Part of a small language model's weights.
Size: 15 layers, 2 heads of 128, MLP 2048 tanh GELU, vocabulary 1024.
Architecture: LayerNorm before each block, rotary positions, tied embeddings, normalized queries and keys.
Training: a variant of Adam for these matrices, 357M tokens, 10898 steps.
Each number is 500 + 40 x the weight over the matrix's rms, rounded and kept within 0 to 999. Layers, rows and columns count from 0. Numbers have three digits each.

# layer 6 MLP down (transposed), 2048x256, rms 0.0546, rows 846-1051, columns 96-127
529487495480531483502445483545470529472450476463521516464449445565477445449486472520474459554514
512489513482440509506591429614474525534480489495499470494482521508601439553533491502548523499539
439525465450542484426481457453458501596426510513551443526514441573465468470485482530500430378452
551446549494508521493472515541517544443499489495425458515517486481476513485439459493523501491448
487502462478506523504474495522483585423456545493519452473477480532519527477528449485533396484515
491514546494523509482503465548474485523581523465504474552520490463529492462425546446496535420503
518457578517464500492535492528499480556447490449426432482508527519512460514511501497573520411539
510576496509484439563567464456482530499505542522571502524448502615440531469504455496515469545482
545549514538523485521488479509404434442457532548470491481553505518514451441509470579503472489567
546497535515438447495524546516469561513462454462451574552527475448485536554435452449459531500535
518517429467476494489526492442497502457425432450450477474542601485462501471489467471555438492547
519505524562493483469574561516537492494555535479496445469485431514497527498477478554451523421482
436484476505437466489421518524555489451484572568459449497476484491523446546475530456536530567518
540519508513485610581526531471432485485495361467507527512523466525511551503468537526491526559552
468528505439469473510465508492488495498483505492501487524557505527469519577476445444549483529531
468548581429526527488497440442602474489466531531483480467497528512544488496541529499584489539513
485511486551525484533441446386490526468494506538448457523525466542440463506497435561453463489466
450469513473516501442565501544427527554515541502534504544513487530552471516514460497481435543478
476501452518538487514478496522510481454509517541484503539409547471461535523514491428544492415493
520537440437542514519528494507566463520547487480480586467524493511432496489566488523511447560496
525613507500455504467478547484483531449503543470485490510531564410554501479462447585505482521455
514492487575523474525577539493477530446531510501510473512464570602459447521516531503517560543441
481461514509512511418422483437478518482456554510447476477541493444510463508499482467493540536507
483534547512464485490583479450535514448467500524524474533484533537532463491567516441483509517442
478515519514569466485562491557453524502508496520566500510492432454478568491504527467486517462447
427538530543508510517481482572437549487503491462531475566534490478581502513525493516493502510475
450530550469510506476488431418527478458407514467530582442530484452487552562527482525490542536513
449463567545554488535487455500479532420459481486536514511579412511532589498457482454520505452444
527524542540443426530512444523571567575508428569493541507460492232449538543549538504432514470430
498454474511539447574483467468501477445484491432526534477512458413436519507485452489455515505482
514505584496480485456475467455488495529527532469500509542535400531512518418418513469516440545496
417513492486560543476433544518517457483475518469401523526450504522492570548443568558509536530495
509479437542540506435557457528503515419466494520455500545491567438486502448530509562479472596566
493514443527580479452485525458492490540551531440521494495447564546479423599481534447462565513566
476509569545534528502522486453517517482589514483519530555496551527490435508489498431526511479499
508557515492529525450433519527469438477497528560534425518421500471537441547549500504542505490503
481577507523524464486542528432520498472544518524597532476442481468513501442522514493459530469456
494542525515559496498491462527471570444583491458516462504450414525479496484541476531497429478499
556572458448548499395558459509467480518532435435482545466486535478513507499518427463477445507531
495549498598475471508516569582545518492464576385545480528539545491470559520535474456461548525460
480453510505483480424477511488458514484457503432476468514465547471464544565528494506477512483517
520572508470407524546536411537482576415480484578504582502518470501535479502514548561480430547444
511497517583499502543433422484479557501488504514535489491457529593531430507497504539499495530544
551559529504533525515495491520448600474489448460509522484573429560519529587477528516369503507548
466468537455588454470514507510530522496532501486444448483511547424542494470466538497511545565459
465510484511538446493476544427518452441545485470520528532481475448501498475537475486474537427545
423576591517468532468507491479573556526498496514417521499448439443516528563501572535511536563496
467480443485467544377486474494554490513487494460467514482532471491521534469530557560536527483483
480527496520455494463479483559544534501474521541460491550524484519526507523497519465471492515475
590433492422533504470473557522481477513463474526488491559559486490462498501467485465530500541552
461494480483483544461536470501493575521501461506498514490510481570510507456469480441384497487497
514426565504525494517527494491449477553490556499530570483502519507542522385552473535398501517551
489549497501445506466503529515488531497519543461479461487622559451558440499517490441459474469513
479425464533408504483508502513550517511481553603452541479414498506526398478536596491567509475470
507472511456531435440529508510579546525487474558493553501528509419565458472508557549478453484544
547534494500441404506511494444461521497426517573477450499496479495539472543486535461511464468515
568545518478467547537435446487539487482510556528511494538450493521540473447537450517508570514543
545507511467541446487496502525471468485468522441509483495495492515469534548513508489503438439518
515528565436545435468437525464515537501494493432513522489498488487491504482526500484477489497612
553503423443506512461541465424513531587464512550494499515544532536537508477504466505476465476491
542486604516512507478491445511517465463533520507531494488520530528570482470431472466472471480525
505478543493539556512521537543512584543476512528438570484522442542606577421454496564525435549492
480435489512481555552515497495470475585493440481463494470495480465525489546500515566468495509515
492485420503571554462511478566505480436487473579517512449510461561479551482358487521612590488510
497489382517527424464531490515527430516489466500481572464525469539575447428537515519505513503510
480474499501529523522509463497522534530515527526492505545447540582486476510497510479485550532520
478500440538423542491517530558512494412483540534448547508494457459490505533497511555563479515485
506407484543520530546462518490472458465579515547547471481387481552448454576509554513517507543547
435496451456472491498541490529504515502477514493484561558501539469467576467508546512493525546495
583443532503525445470484542493399554545542528500431444468434446541503534511533533501480452578502
450516568528454509452541544504443414496514478497539445481530550514492467514516482525471487544434
471510455492537493558502494485488527496591477482574537530427464484492449543534518484495496554599
481586506529540584406512516497551459500497562466590473472549540505515534437410508468524497444558
562553483552517524563492500505446602485585428480508579463479554555428512452500461519476422490437
497530556516421438499451503466475561434511468517427483469565474416589517536552509453554498472510
557524469509492489457482500498525558501527560541479516547524539425481480496526494491460408478563
502467467456465442471516475596486518502518435505530490473489540492484472559533488492500527559505
479523484429529519518421516538551549455503473496516576478511536461428609546509480526443523537487
516526564471471538502510546516449445496471510506423559482432421565459536444498450455472469513510
498520533408550455547537459452547463492452505526527580473378453535486530501491495551451553445509
465614462475468530487544470494460550496516471525513489445548489549451485558493466511540583530494
569472471421471483469561534496455468515504466516598473457453491545397501523478488521531457507486
494523546457485504462474500505425535440491421542559552443527491472465534506505454524463530515553
463462494453471529501443418454495456513539444475484528476448404404468522447471482514504470505527
501490449538514522462482516470431475522516491506494509564461422549526542542476520464415519518465
484512543520470482502542576518515520458526481540484470530511523481606532419479515484557479527466
500393448556505460433476521525534540430566489494458555479509544448553504542460533491541494526523
527472535487513480497542518537461450534396536518428492523436538510549600501518464480481440537512
586549450495508493471448450461496455487453499490387509591510592482478470448473601523531463516480
437525509467508455474521540498431445485538511457445509477449441460533441496535526534504395566560
475422539594496476542486439443488493466525519424402454526541511476488520474587533561433507477432
464489454447579452433454484523516466521497452491523475492490467485565448499457482599435415434509
527478455483491413464519455524503447448465450487447505455568504471542496474437565509495482542460
518465515522555459505466447493487400582491526551471515532545528475453487482495450535508498508485
551529528547429506476480601511569483507505496485511525519519512557478474486460465570589505469462
441512554528507525519478528519487529479489591577526481447475458546495476537494489578422461558493
503540455471459541481528483491451527517499449473492542511450517466511503499411456524481494524437
514551555483511504493514542526496474509444520497509524472511490468475503542448524449562580444506
515497490491527472532443491484494532456495567576516518407548546456476460553505474454499458498563
523540421574424420533493414442518463485469460488442511479471524549495530441552528391466564465470
508547548513539477499479536524495438469498450540567476480504468439511455442461536469481511539579
532503473474515456520507506468549529492476480555554503551505561531493576490531534522478434529446
432486493510535562519578503539530493489478453455416502548505562584521586486520495587476478517446
461544489447501508486436521473527498436546501512484551409510377562525497607407456540504514494553
433475501526516504503505543492522495500499544509439579508506513528528517424476489520491530576473
480507499481525560466531522429515531449550584494487497436492519581446466535476486452494569512527
483487522458512501515414560443551477530444503473480504438485481586561443502510444546573535436503
519459505548475563506488545509422495529483493448503532515486560517565532489547465524492511444387
482525456507544536462528537505522478512383531445601492502495522452509481497509499468586547505551
453477522486517510493433504466539551500535537493564454597462468542486513533464505499559487487484
437533532553492478509499536433484413455508503485458488528426486452490576487528514478498527503497
516517552536565482457552573464542530540466526473535521489466499494427586488442437485551489544471
508533503572518543486550485426517466466494523504479472513502525604485519538489482476532460458490
530591554431474522569449459501544554507502479460551560474503459578460499442474434499563463438529
508470563520489454516560429513545531468539457481418427501511517501473562454537474506500517578526
546488486476475572503440540594486544498482506503535496524533491509533490499513481469461505518539
485579495528460518568460493501411517564454510517431535532509472518470498453501494504440467427440
535491493533554443567430506468432578492482423462450427558518495482582509493453444528376450433489
594513490465515516482471460513526517494451469519578505582493491474555609502465521426527426502526
560498512490501523495488482479556494506567586466384462547472513533531496477522493594512473475527
501481512458474525550448454566473470510498542541492456484454506580522578485448541526526486538477
483501491495444529537413531481525566503511452491452455510525525536503476417520521459492532467503
550500437477477446438520423460475474531480555495452478508518446399483444514516545506446489511451
367540539464495545503554450493561451490475514439467545481482468513503494535524432490495508441464
464477447490546496490581457568447583488450540565512489526450530497583480495529575510500483550518
549523450527506512485566436494391569532475555527563500466514454586531504510502525452492575518518
508487510479452464558491491505464482475491496489443549548544532478412526481505564512523500491561
541491442473469468498507473465527497439506555491484510434538465483541447500454583530493552491518
563497481399536411486473494514468536488499487545519499521598490468472517511535519491477460520478
553581508427503477512509537524477485488481502497533450531513465496489533476447536522496488509481
502495545432539508457516470560524505508499423533474501392527482492502487463504480518522543593550
484526550428551537503468518518514648464482566525524576499501535503585457454503473539477500491513
490569564477478510522487461501432528501519494657466517494542540571534375499461554463507551512480
479461428508557521487447484533508421505526419509501481394410502564515489483477487522461469459564
520490511444447463463511602545570523584560473475507494453417527579472447533530545503499492474498
534407522501502598418511451560531568474494530520483538428534437571501512546515565552469559522428
487510499488517536525511543465481540532477494453429546480513510553407470526565426513548501515464
457454586483459474544541511519492478483432485417493451533488516443565498474526472555544490435538
485519523511511533497469506497487494545491463469514505462510452527546484544539470476510519454469
477525599414505493476417450469506483519570556487505545520565445516472471468483457492469477455546
406514437398557510610472560498487471504570537551478498506478516522458453510528533405413514565582
539527502494430490501504494504542515552498507528535512494550485525503539441486461531540480513435
522530484522474444599498518457564511560529497530541393504467454510497469499523466488455483522444
526514558480450516539514444503469535459505466514481514480561511524592433527458461537473497495532
460570474531559510475538504555459544472516520524503513504503440480551495428491464542515523524442
488430491547519495515556530520496521520553477439487456435561477498458470584517493474551611526528
465447586527456495501493539459470522507453458522519467486447434532523451480429488523485457505497
533541551508563455480515459522451566473547473467529477516474484491496531501572488509591495499519
512513436543483473507444495460583486534498533443504495500483541560508473429554444475483468445523
481507455493441499544433507490482487450471478463455554416571467553517496562453549566468520471529
510562458521467436451511484461476432526531556499513422486456502471498567505429445530489427498479
501524507508473499464515495512515447503476547506484489539543531538502487537513473500534495566546
497507480437500479471546530506417533501556427514533554378482438525518442425487468510500466530513
533547522556502531484567498495526470542445472541547570496531516520492502503501516471455537538507
510509488511502490452408410484508475475493498503478559513495543537499528559515495515493520501508
543487507468428464543484475494506551535505525514484421453537503537610577471445488502427486526528
472421472433512491521419514519473506526560480445452557553534491488528535524427538606627482518465
557478522493565504468534482592464513488500545511522534517464501493460489445566532597437542490478
502501479467501510521539491498531575496463446438535478481507490498530537484495497453507533447462
504512527488490494456469540470523507481459466482464484480529469544518453576459558568486455462526
461529513531528449434456503477518453443541511484501482484465533502561565515472491528511504534531
565436484532542511567584582474444515539550507487482556532460483528475418507453550501518480494562
515540464475572567602498505547407521397421468482491507611485495564547520564410509515519488473476
403405444517478458502530444547511508502469571466449484539500439513431476401434500539429496483522
542516512504509531499463546490556478508498496520539480534480521509499467530568479522515413433457
503547539509414476490526473515410543436444473475491479503461468512491491526458424499462419487528
491488493508509461482473430501494503458470498435527525496461491537538539496516475435506508509473
481474509485443524515482499487538512516510515569506554591521510526511508493433518441481520435472
576461502457557528452466510492431528504457530468500480448508581426541430519437491489533549531475
521516541530591458522436525474522454453460536472505477439506490445532561513501483482487489524484
458471582532476456514546531499501494539503526508576514496456494521615456451510445515486453559476
493534534496482527521494475483460506568469507520532523485476505553486544558499476486568478473533
515515561462445513452491440496500474418521514577479501511530537496502517510479472537442546467464
468509464548502525537466455526537475465500496536497563419458538554467583461467473449491512586520
506532474429492527470488563553436522570486502437499521440488477451520501456453536470553482474483
504487505514465499563457534479504471507475548412481451512510528499548448521500469481476504428485
540423508527456522464453431482498503458585498476458510495480499484554484484501535487562543499504
466504477512442493464479504506472549507618529510493467506519503522528448526520511531456482525464
542565498483535527596468516546471560532543502399493525511422533572468478550542531490481490516524
491508485457477507480463541493494531471486526495518486591588480475491450469519462521444537472445
495566440553585564452504521469419535476539418475521505522626460540542471541501494521437522500486
494477519511458517442473495483486469578545512564607474493495515493444495518442468450473551515490
422501479510523449531554457543545476461562499526420489492436504481514504485499545505522506454513
565473469538520482537529499533456482499521558513449456486446512566537422535431506503541475400560
516484487469538530461414478468607548448504598539569517526476501479503438456550523450513516509458
560523498460452457550485462512520484538502486458492568498567472455541493447487410427438428506510
538496535555537497463507506440457524468435490515581532532526508496476583541503525502447468519521
438500548471403487454486546540523444479484509520438522488514510504456535506474516497522466478604
477435452511527549498505476582441534492463546520489535434493514614513512536509517489504490568485
450547468488551492467497471541501514530536497491484445506512521489507504449497493550466458490509
446541538535551417503476417474538498396515531477495587478505541519581437454514472462510526569482
500399460585462504507474491566599473535476549582486465526499544406500553459540528479485539399455
483510509478541495445510580568486500525515511486430567519480582503404502495543403539455446440504
534449483489574489505450455501492487510464518486513461486488545446476549490526496439403529532429
514550463504510484529541486483520497531507544469554541508524455542583429465476540492496560508536
556524535482501466425578520555457563474533512471501505524584492574480495476485578522527489551501
431478554484552529465506548495545507494516524562523517500503529414533506512495547502538540533460
507538514465474443480536509471499497446544519410474475496535532461437463534498472461455504465509
542542467558507516537497523507524474512420542549559464542452540445476494502437556517533498526517
540473523531469498518505489565489525489504570480505437468495560556515495525504496467543440492483
543515497501508507485489479494428519525436534490544520490528517631482461486454556540477502501461
571506508515487582452434476508501516502530447495583489476575463424458450465496460473521476478496
498534520476475386437497511504434504474527493400542521561582490530466565483395515436490455481543
409450498507506395479565448467525545518448440501456508522493512451559461498572496483590442487488
515549521460491507540506446492486500528565482500523518559542479563445555524462556543589448433535
494551476539529572577639481473505507481462544433494528553522507456478463499426429444488429543589
# layer 6 MLP up, 2048x256, rms 0.0546, rows 847-1051, columns 96-127
512546524476544498453452516436563487471483479526487502535536490546469552406463468533535461483449
563519484545578500464521514481449579556519497474495422493521474470490500497494513516553526464515
439575469516497458484535503470533448540472541523574516482543593532487536497542547567459508462485
506582518465497511497474536495394497476547499444523446549475570539472447494499493504459504480529
520518399478498513545464548506542575533432497507546477493550427523498493432499536534487445462520
479491520529502537555474524544398505573474454457525468472484558506497465537519548428480455467493
465527524392488513517446521550478531499476560614521484528487446526491484489538569498525456535469
503522479443521531446506561507492471507464418448529518600489499459523567518472517480510485511533
461598543523510513566521509476483513489546526493474514554511524480521472545535557600464488519499
572495538532466506529487463505473550507506480543560571516449445577449524536446555413552501532477
479506546542542509449491532525492521507463442435472533455479516561472468457564447444567488518562
552533517491520480452538500505409520510474504480502564485529500489487572540494525524411461460530
415539494432467530511513493578507530533523549540494479496482469494494475510534474516549507452549
514525511494500502504488565473471552515557506473575566536499463480452468522522539522508522625523
489555534479498521575506472522544549520512530507527458515454501498474497519565484506434505473475
530546519482531516575473472537478561488496526519535506477323508498473565514559450473472467492510
509542473498528577451456491459460466446490517507523548456517463484442490550458538532480452483480
537561485475492549430455494498497488459492414506452514493530507527460495510545501494564497466504
519502477483481486444457493488511517557449487558510453490516439485465458519562485487477513466503
458531481547539540464509505507480504534497469548568475537424506479496483632465550481527508457459
530515573507474524486447520482414502540444447451486586535476413493519505464532484471557437546466
454513507494491502472510488559489499514502547539475483450471479505507521551529521585437539571448
599508528483515515524529515505492446516506544491445463509468594489498467530564533517539476476502
486520462515473531477594502484484514522504528499479488544484485528507506601580446600520499512561
549529469481491500393519548466534540529501535517482527508516466434468483437501493517518498490458
475457522439531502556476504552482528489539515542470539478555500484466528529449557516481530514454
487542461507577551497497581521401545447457500512460433482533515506496507487534516537500561613492
527472459518454509443488499598514556545551471514449452525481513443410530594534558586568509442492
442543518510544516449455548415530511478534507516506536511515495545462514537582462569462513522450
473499535505493504507597528496426561544541495468514608512503396512533488563527483511572599462504
543562556430560591416493533484437459548511495563502505568449482576438463561489546534484524463512
505532445484475479534441590463475556541501554538500522486466520484453492483496476491547478515488
541429545478503535470478499497511465525552442499452503501481467539443471410535440550519522509531
454497505467503547506523514515516500497502521508504516472530491484431535461538473580504529588538
531498562489501516511532469450489505518493460443562579470515514515517516528519494568460557526482
407501486485589542517464530496540527477499501560542531481434467543490558476508531517411561564465
568498495549534517491444619468479522532478446596542494567476525472502473455549536462495555507553
477523561458405474425486504526485578567476478499541492521484529531434509497496491467508512503457
475500513496506470462562506545428463524513471557503537553516509590507405612548557434549536452542
533522536521463522499504513535500556537521588526505490499437500568547451560550543552553541422493
538486552489538519507528480480494454492550446511550524475484463543513491481461531409471421574490
522489507515470475501479542503494473506515497470548525467403457569463503472483535405486430487447
483496466512521559558577517452473521474530506538578544567456485456455478509609545523432546476498
499522490529476524510497487495468511496503526465478505532493584441448543522511499496476496495521
486450549433524486468548479559455486524492499572485537491491571580512545518462496543546496526485
522546491506562520404520552564539492533522476558450479519477588671469445537514511529490490451448
498521596484552537553496549536450497518502510512509481481488520540450446570497472421543492431556
478523506468517465505552507517517553456486512500447504521547495481457443523533460534531503572398
480488445500478563496489542495489482477547509500518481526518540483500492507515537579503504473461
506519506462508524444494533501434523481527454503516528541508483520527509470540541422490454446530
499530467553528478373550531417460567539500505536524590512466538538537496560531557509477541441499
525465487512524494496478523465535521561574525496539544541415483499450507474519562591510552487505
548525508518513513498530561550473481489518460549466491578484573490486527530453503487438546439424
472509414515518503482543544496548522539485523517511519517543503483456429543628539385511496519482
519478539464482452497456535505450429570561503532497490464485507532503495537482577530510526487453
475539519483486459474527497521519486504474475483458523492518499552510471517503526473575460501522
501483559519496537541492497503469446537506497476587523456517504561435506455510508444514513434525
423492443529514507510513520542482476487460460602450535466511481503487528530522519470524527588396
500490481523517514509524527532477518520520528552567525482475540560474488495457590440572548520489
513495489494519496432548504527489483498532506463519527512472460586526513498585575476598513501423
474506469467475480481514481528484479487529435516490538499473484475488591556531494491546458557479
442536531544511550509502521501463490441431457511516562502493503540480466495485471443467535496410
453511488418539546517534490471453456540481459496502485468478523493494503496505486539500573503497
518522479483519528413505497544482559509585516511484506534518538545482435545503564535560501546521
429625512452523518448564491464507437470613485465498560398475521515436488518462553544591502436544
483468554456488534408481533566575470549495523494514522510445474491420545539559474458482492535517
447476506519546544496465523549514454514484498519496386517465545506411515544544481478486513464452
530492476457541563526590515557473466548547467485444535504459527481554495595478475508466548510443
560466462442532507549483512513562521476495495543486534445429530583540514488524550560553518550502
463433464464551520508431483555499541437511499485472565531476521539478552532477527499479492482561
531437517432508532502530519510489471477451502555501544460505509565443453487471506547546483503458
549473472526464523476464604458452588505461449490444524507469540482536561450565504471439524484538
503533506478434518525486565591422526581492459495422571550475558550412524439555543498498533534494
431550545532548493472540488501473464486515443482543518534476482580477571560546447465458441502518
448481462463509497545527487476547632561576484555494469555501444507457500498533473523483486486437
548498565562487562516466533478422522560466463502535596539517524508489578550480529541521558467483
506455598551526506528519488518473502531492566509477565495441518521508470428513525562469526411492
455502508534617468519549475568494479550515455461469495557536520440488560536540527572496519585473
505508500473505543504502529473507449527548477517459539525487465514442438581572543456487567408484
502454475452503553536536540542528527555520512526355504457497494494473508477523475573531507594510
516445551491516501547521485491485535526550420509529526443497536540511486503489553534480431474473
532549491491484576462487476499486547486569534577447467601481494489427522602442481497446520475513
474454528449565550500525551489482494495530498455461540511527570548463459502494554520509560507476
489504427488517538493487530463438598498541535510482525473530531505461508534587487534469469499486
517498507415522503467460496524471455538483564538473478501544513515464507502527516464495519481588
468557508531468504427471525507450526479527484601509448462582520533476501490527491508523478482488
583518538408496507466485530551478487495483481482548528509492504487488484532438469429430462523532
462554481481518506493559561482550496539550436438473561536569513508441519472533550486573462468485
559524502609527488414542446516441518541480435491485517455475471498456492575506531533464544517455
502470499440530478540479501508528493550502410609544528494492480543410511510522527487562510414513
552512486506545508523479552460459541500513501429454558505511492547459498577503501530484535515517
503532549510521574484466481522463460502525477533560516588482445522491522550503457459446430499468
553442535524426579462524493463473528543467498497510459510445460483533542512528500493508593507502
541460549500582513503531485473419433501431498523547464520556508519488490471480511494492504483442
465471530471499536521507520482459485501545537543465515441479485616543521513453495521525515469506
477405496609555554475513464559491489516505517577542460458469459524470515512536530438506440493546
478532429495555482484498499539517498513499473516528484515473554504532483415576494518555471490508
451482586484464495483533496567550526536493565506480557520495464519511569580540467498545475510478
468528516465493508499476501428467540543526536514484524516472518420442506601511500476484440454446
512502544534534490510471494463447497535505519499456513480470473527458442530520490459516518487537
510552514508461534534448519499464505533428450495463561506510469487457496543517445468512575414542
520475506543529480526536478582480508561545549545468532481524506515483522565493503524445566527440
437580487460445553526521578502512458529503533531529489484502478568488471463527507557496495448539
459470529484483492473494497545489491526528487467511548518491540543474519467573529530484507537417
499463510483524531547518596561518523536501410510490525463539574497464593502527497540529495456526
429542474460502537538500436544466547479506480522567538512439537572460527505529474452561473432507
523554573525518538448530468532476568593512542494504436447501564492464526591517512525448587548488
453470501531460540501499487479493517525458447511474506489441474531465465466485557552564417463444
537557512494534516520516529523453544515448485468462542534543569532490456481494492514426502513540
523481517462473594444546581565506489550485455488464520436500485481463496618466508571454557407532
512547465465498498501461532536459489534550425480583494479478556499482500545530463389514513455478
454489472524464546505540538514479539524531494505455456492444442517478536518515563478511510562498
536508487508441552485425518429505611468516495490524551526552578511486493515533537506583495444508
477512507506571529448530480467480523499563549497500435468482551570500534467456570470543572513525
502496495505598514497550524463545573505538509512480478471448506513449489489558565517523477473543
473573411503540580432567530597519446517492516546480504448525476546415461498552437445508512471473
505532492485501541458492483538508465524524490573551512478487508504452549490496500468556483485458
447561528459504547472471526421465515561540372538481524520531559580460445490492515587518545467511
511457494500538518510502530511500507551531503566526478516474457534515502440530557515558522476500
425504547498526527500573505456512494473538474493497546502522454503485506499591522471463491516559
485533510456498509483586488486357502472507506568558474586466410515508499544528531491406520462553
506505376466485509527479522502485510498498546561536543484531464471413488497534566518508510491478
449606443543399553488528496516504499487541491552569517507553468521475484457540427511466529421508
538597559523485488519488568451488490507506492545471565482523491528472488517520520532470420495491
422499462483530504515514570548437470497501437464546514547495643531511435448498541530501494518506
489463472525525603490523471532494505489523555474542464538462478547565510557502487559547542546446
537487473535548503503498556480505480532487423548524473528483479536470477506570449483539431518461
486478496549453552508533536512495470542598478549548524505476506481484501442513527395521491510500
470413504461525497505541579573368552581510429545480562471497538541490510531464521524521453497474
459558484494557481474487471513460469462570484497461436480519440466494593525498569478447471459519
545531466492559518469497456433498475511515478526568495522473467551473535535567499461478525607456
460493527563529523572542474462440507515478462489511537590431483514448565453499466523530571477508
456532537522482493384498542560539499509534455543451479571524503519475543522531496485575516530488
536489417511527490516523490513566546507529565470496478445482465489514478544546478482528455508490
499392429549499500502508489501519546540519513486476517522503441564537507532486587465558528498518
488515531566472575520547532474489559602521462516505495495439492472545448538560511497528511469483
565539510485510488494501469544469560570523545554542510492514512513453505529542542404400553493471
484487482489555492475509572441462552458536484522541508500425454437479499496548484444550525484516
461462516527590515488490476459476549508553468499519495474483479575507579518479529571507506537468
506548512513465499490503512460469527568475474551484518554454491512519460503519470435385517411498
474524495521491544508512503582534577461457518487531495531464510577480476531504524444518550514494
465537409484493478473572512553498512524592443554542544460433563500492471559513486423501576441473
478484410547560457477538546492489524509551493504470509518508606496428533518539527438519516444487
474523485493523464462559545533484536515468429575445527506457478577517600620519491391513565469539
514555505417439569485481508528465466483548459504513508510500452500496490445476407521546534515466
498549405464503438518546497571500478458526508482517542545497536449485534455494537499478457498467
492543518564536478404509505474492609570463527519448497469462547511534534510483543451487514444459
539525530486538519485594591511479507579493489467544502566506508520490523474479523491488519522470
445525532516514505456547477564524566586493500568553480537461485501487527417535422489471507501435
498446493517491485506486505493438478530483450493506467514504464505387527553553514516494487500492
447514524472486516561465538536538546489534469500532497464486462569513490499558490582499499557447
531464530459513477468509496482498437517479526546544472496478509573493491510612477556547470500451
472537497485539544472441476528511502478513514497470437558604524511551535581467480553470468528501
434487582396533506534487508593512471533530506500536471533527567500489457553494483526549502524541
478448524492510501414584536453422556497506478496545566486531498499447571507453506545564503547522
468490545502447508432523522540391548469519473494510476523507514487517510446503503531481542490531
478468468433486491483528497543487488529480478517538472551447552576456448591480426549589445409556
480531519519507512497501489522495505548486521511500504486523494508445543483532496530482471532506
516453481459521476480562495483465585467488471538470613476497514520501542454518521428475498534494
532460447543500456514579532498452550518448500540489563522500493531459492499582481557535524502469
503562459437522479414469505540511476590483453471532466433541526544487566558545501486511486489513
477435421520621528483520564569438478486491551395511516465499428490470449560538526532513483532461
481523514480512512510539493525538544555538580546471482511518515528553464566472585437565476502543
494518488474544501536539473478473475524529540483545527533506459569422529473508542472469563509486
527537530496469532453548575589486504537486489454467541499461513532496415599549433507478515498481
508530474438498498516539526478485527486537527499510464524507548473536513492472546508525523539486
486452498525497519535495536444530497532490462450511436478460494498478490556542550556531477513453
489583432512488483538477521525482559475548494492494624539454555477453485484505557557473542446515
490545519504508534501501538449516491516537477526532593532484484509525565567486483436435514454484
564525504504491441447529571604420556542497391483546544524529544490451471560595488548547521421532
503587542511470555520497548469539519454528466456450541596547514514438513545547507570420562491487
499567480570487550517493524510529527570562491471491485506486456443474482499559554501523503573577
410577448497477477470469599534517544523496487456454491530485532510510456424496520458447546457509
456471550534539529489545503519521445552492518470456443500500531462498585565487485490569579487535
452512536576462485514498506549514595488467435479450469478532528500513532460569469412503455539559
470501582444467485501530432532413504503486467536507419470500461506473545498467557592546559544538
545526486504510496506530528531509485534471489524510574521446524495527520435505492484512499474567
473476551483499570524561529560476499539576545455460511469397528505493560556538494505482583487471
517480550517465534485517477433576492480468409484496531518458461501534547515505462503453505583595
553504554475513585468539513471468588472588432521532466499473461502543551589484595492459470571431
540485476453492509544468520463489595519493490464440536504533487508490494469537611520463494527504
438521531474501530506465526519466493521492534455480550480486577442524556494521519515543507559426
409502498475606552495502537471495552556480469509491534487554500461509513566546526485499426492574
558538576502505486571435538468484504464481500545548545516503474500484483494606515488534542522505
521519496374506504449528521532487456535518432530520555584511515460458542582578491492478508557537
565527424434494486435500566528460513515519520468556526492540431504489537432523431462490477485510
498489519487573515530555501482481543503563529566528466491471438530552494542538510458472502482412
464499485491535500520542518563488487538514471587517474440474417474484530518522485490466586509533
507523492522519553519509532540489488516485527514544432558515482520529542572538530417481531486534
523521580390434577484465441456422562525521400458512469542464504529511416482523487504469463509543
463500551585513523447547516498412481471513485437397465547531561522478463462446522474549530498467
467517560547438514482512503496575533554485528539473415546534454504508494592531547488482522562480
500559495503484509525475540562514477520483515449532520500451509530537467456513524451578473477483
544540522481489553459449486495451535486541517489498477461469545587477525597557481474523510494431
484466623535529538513534508494475507534468434459508494510441531511476484531534530490533492499499
557489462507505545499477504528513476517485459491550504510528526517441466475536516453469474455532
486447555513622504506482532484479499513469501513499598451433490568488524481472562500510425521531
475474503482586505505492478488493537511534489447425578467501476509484551469534524432512427555485
487508438519542528546491520450544487521486458526590546530470400511494512524517527478560511543551
568446473393523508477567540515518551497529484467452492539504532520471559559525489481419562526595
460523476500491474514556514482529503529491476465499470519429400518509559559535464495463576533479
467500508483526493506499501529550514507483509667466459484469485519516484463518478511504524479469
497453571454598605507548505456448525470505445486475478565430526510479496531458517505577641523566
445553532452514514528532530449458491532561450473474525506491522555459454520543529561493529521487
465470530527454462471512503541444608521523496525417511546484507484484506443463593536479604526489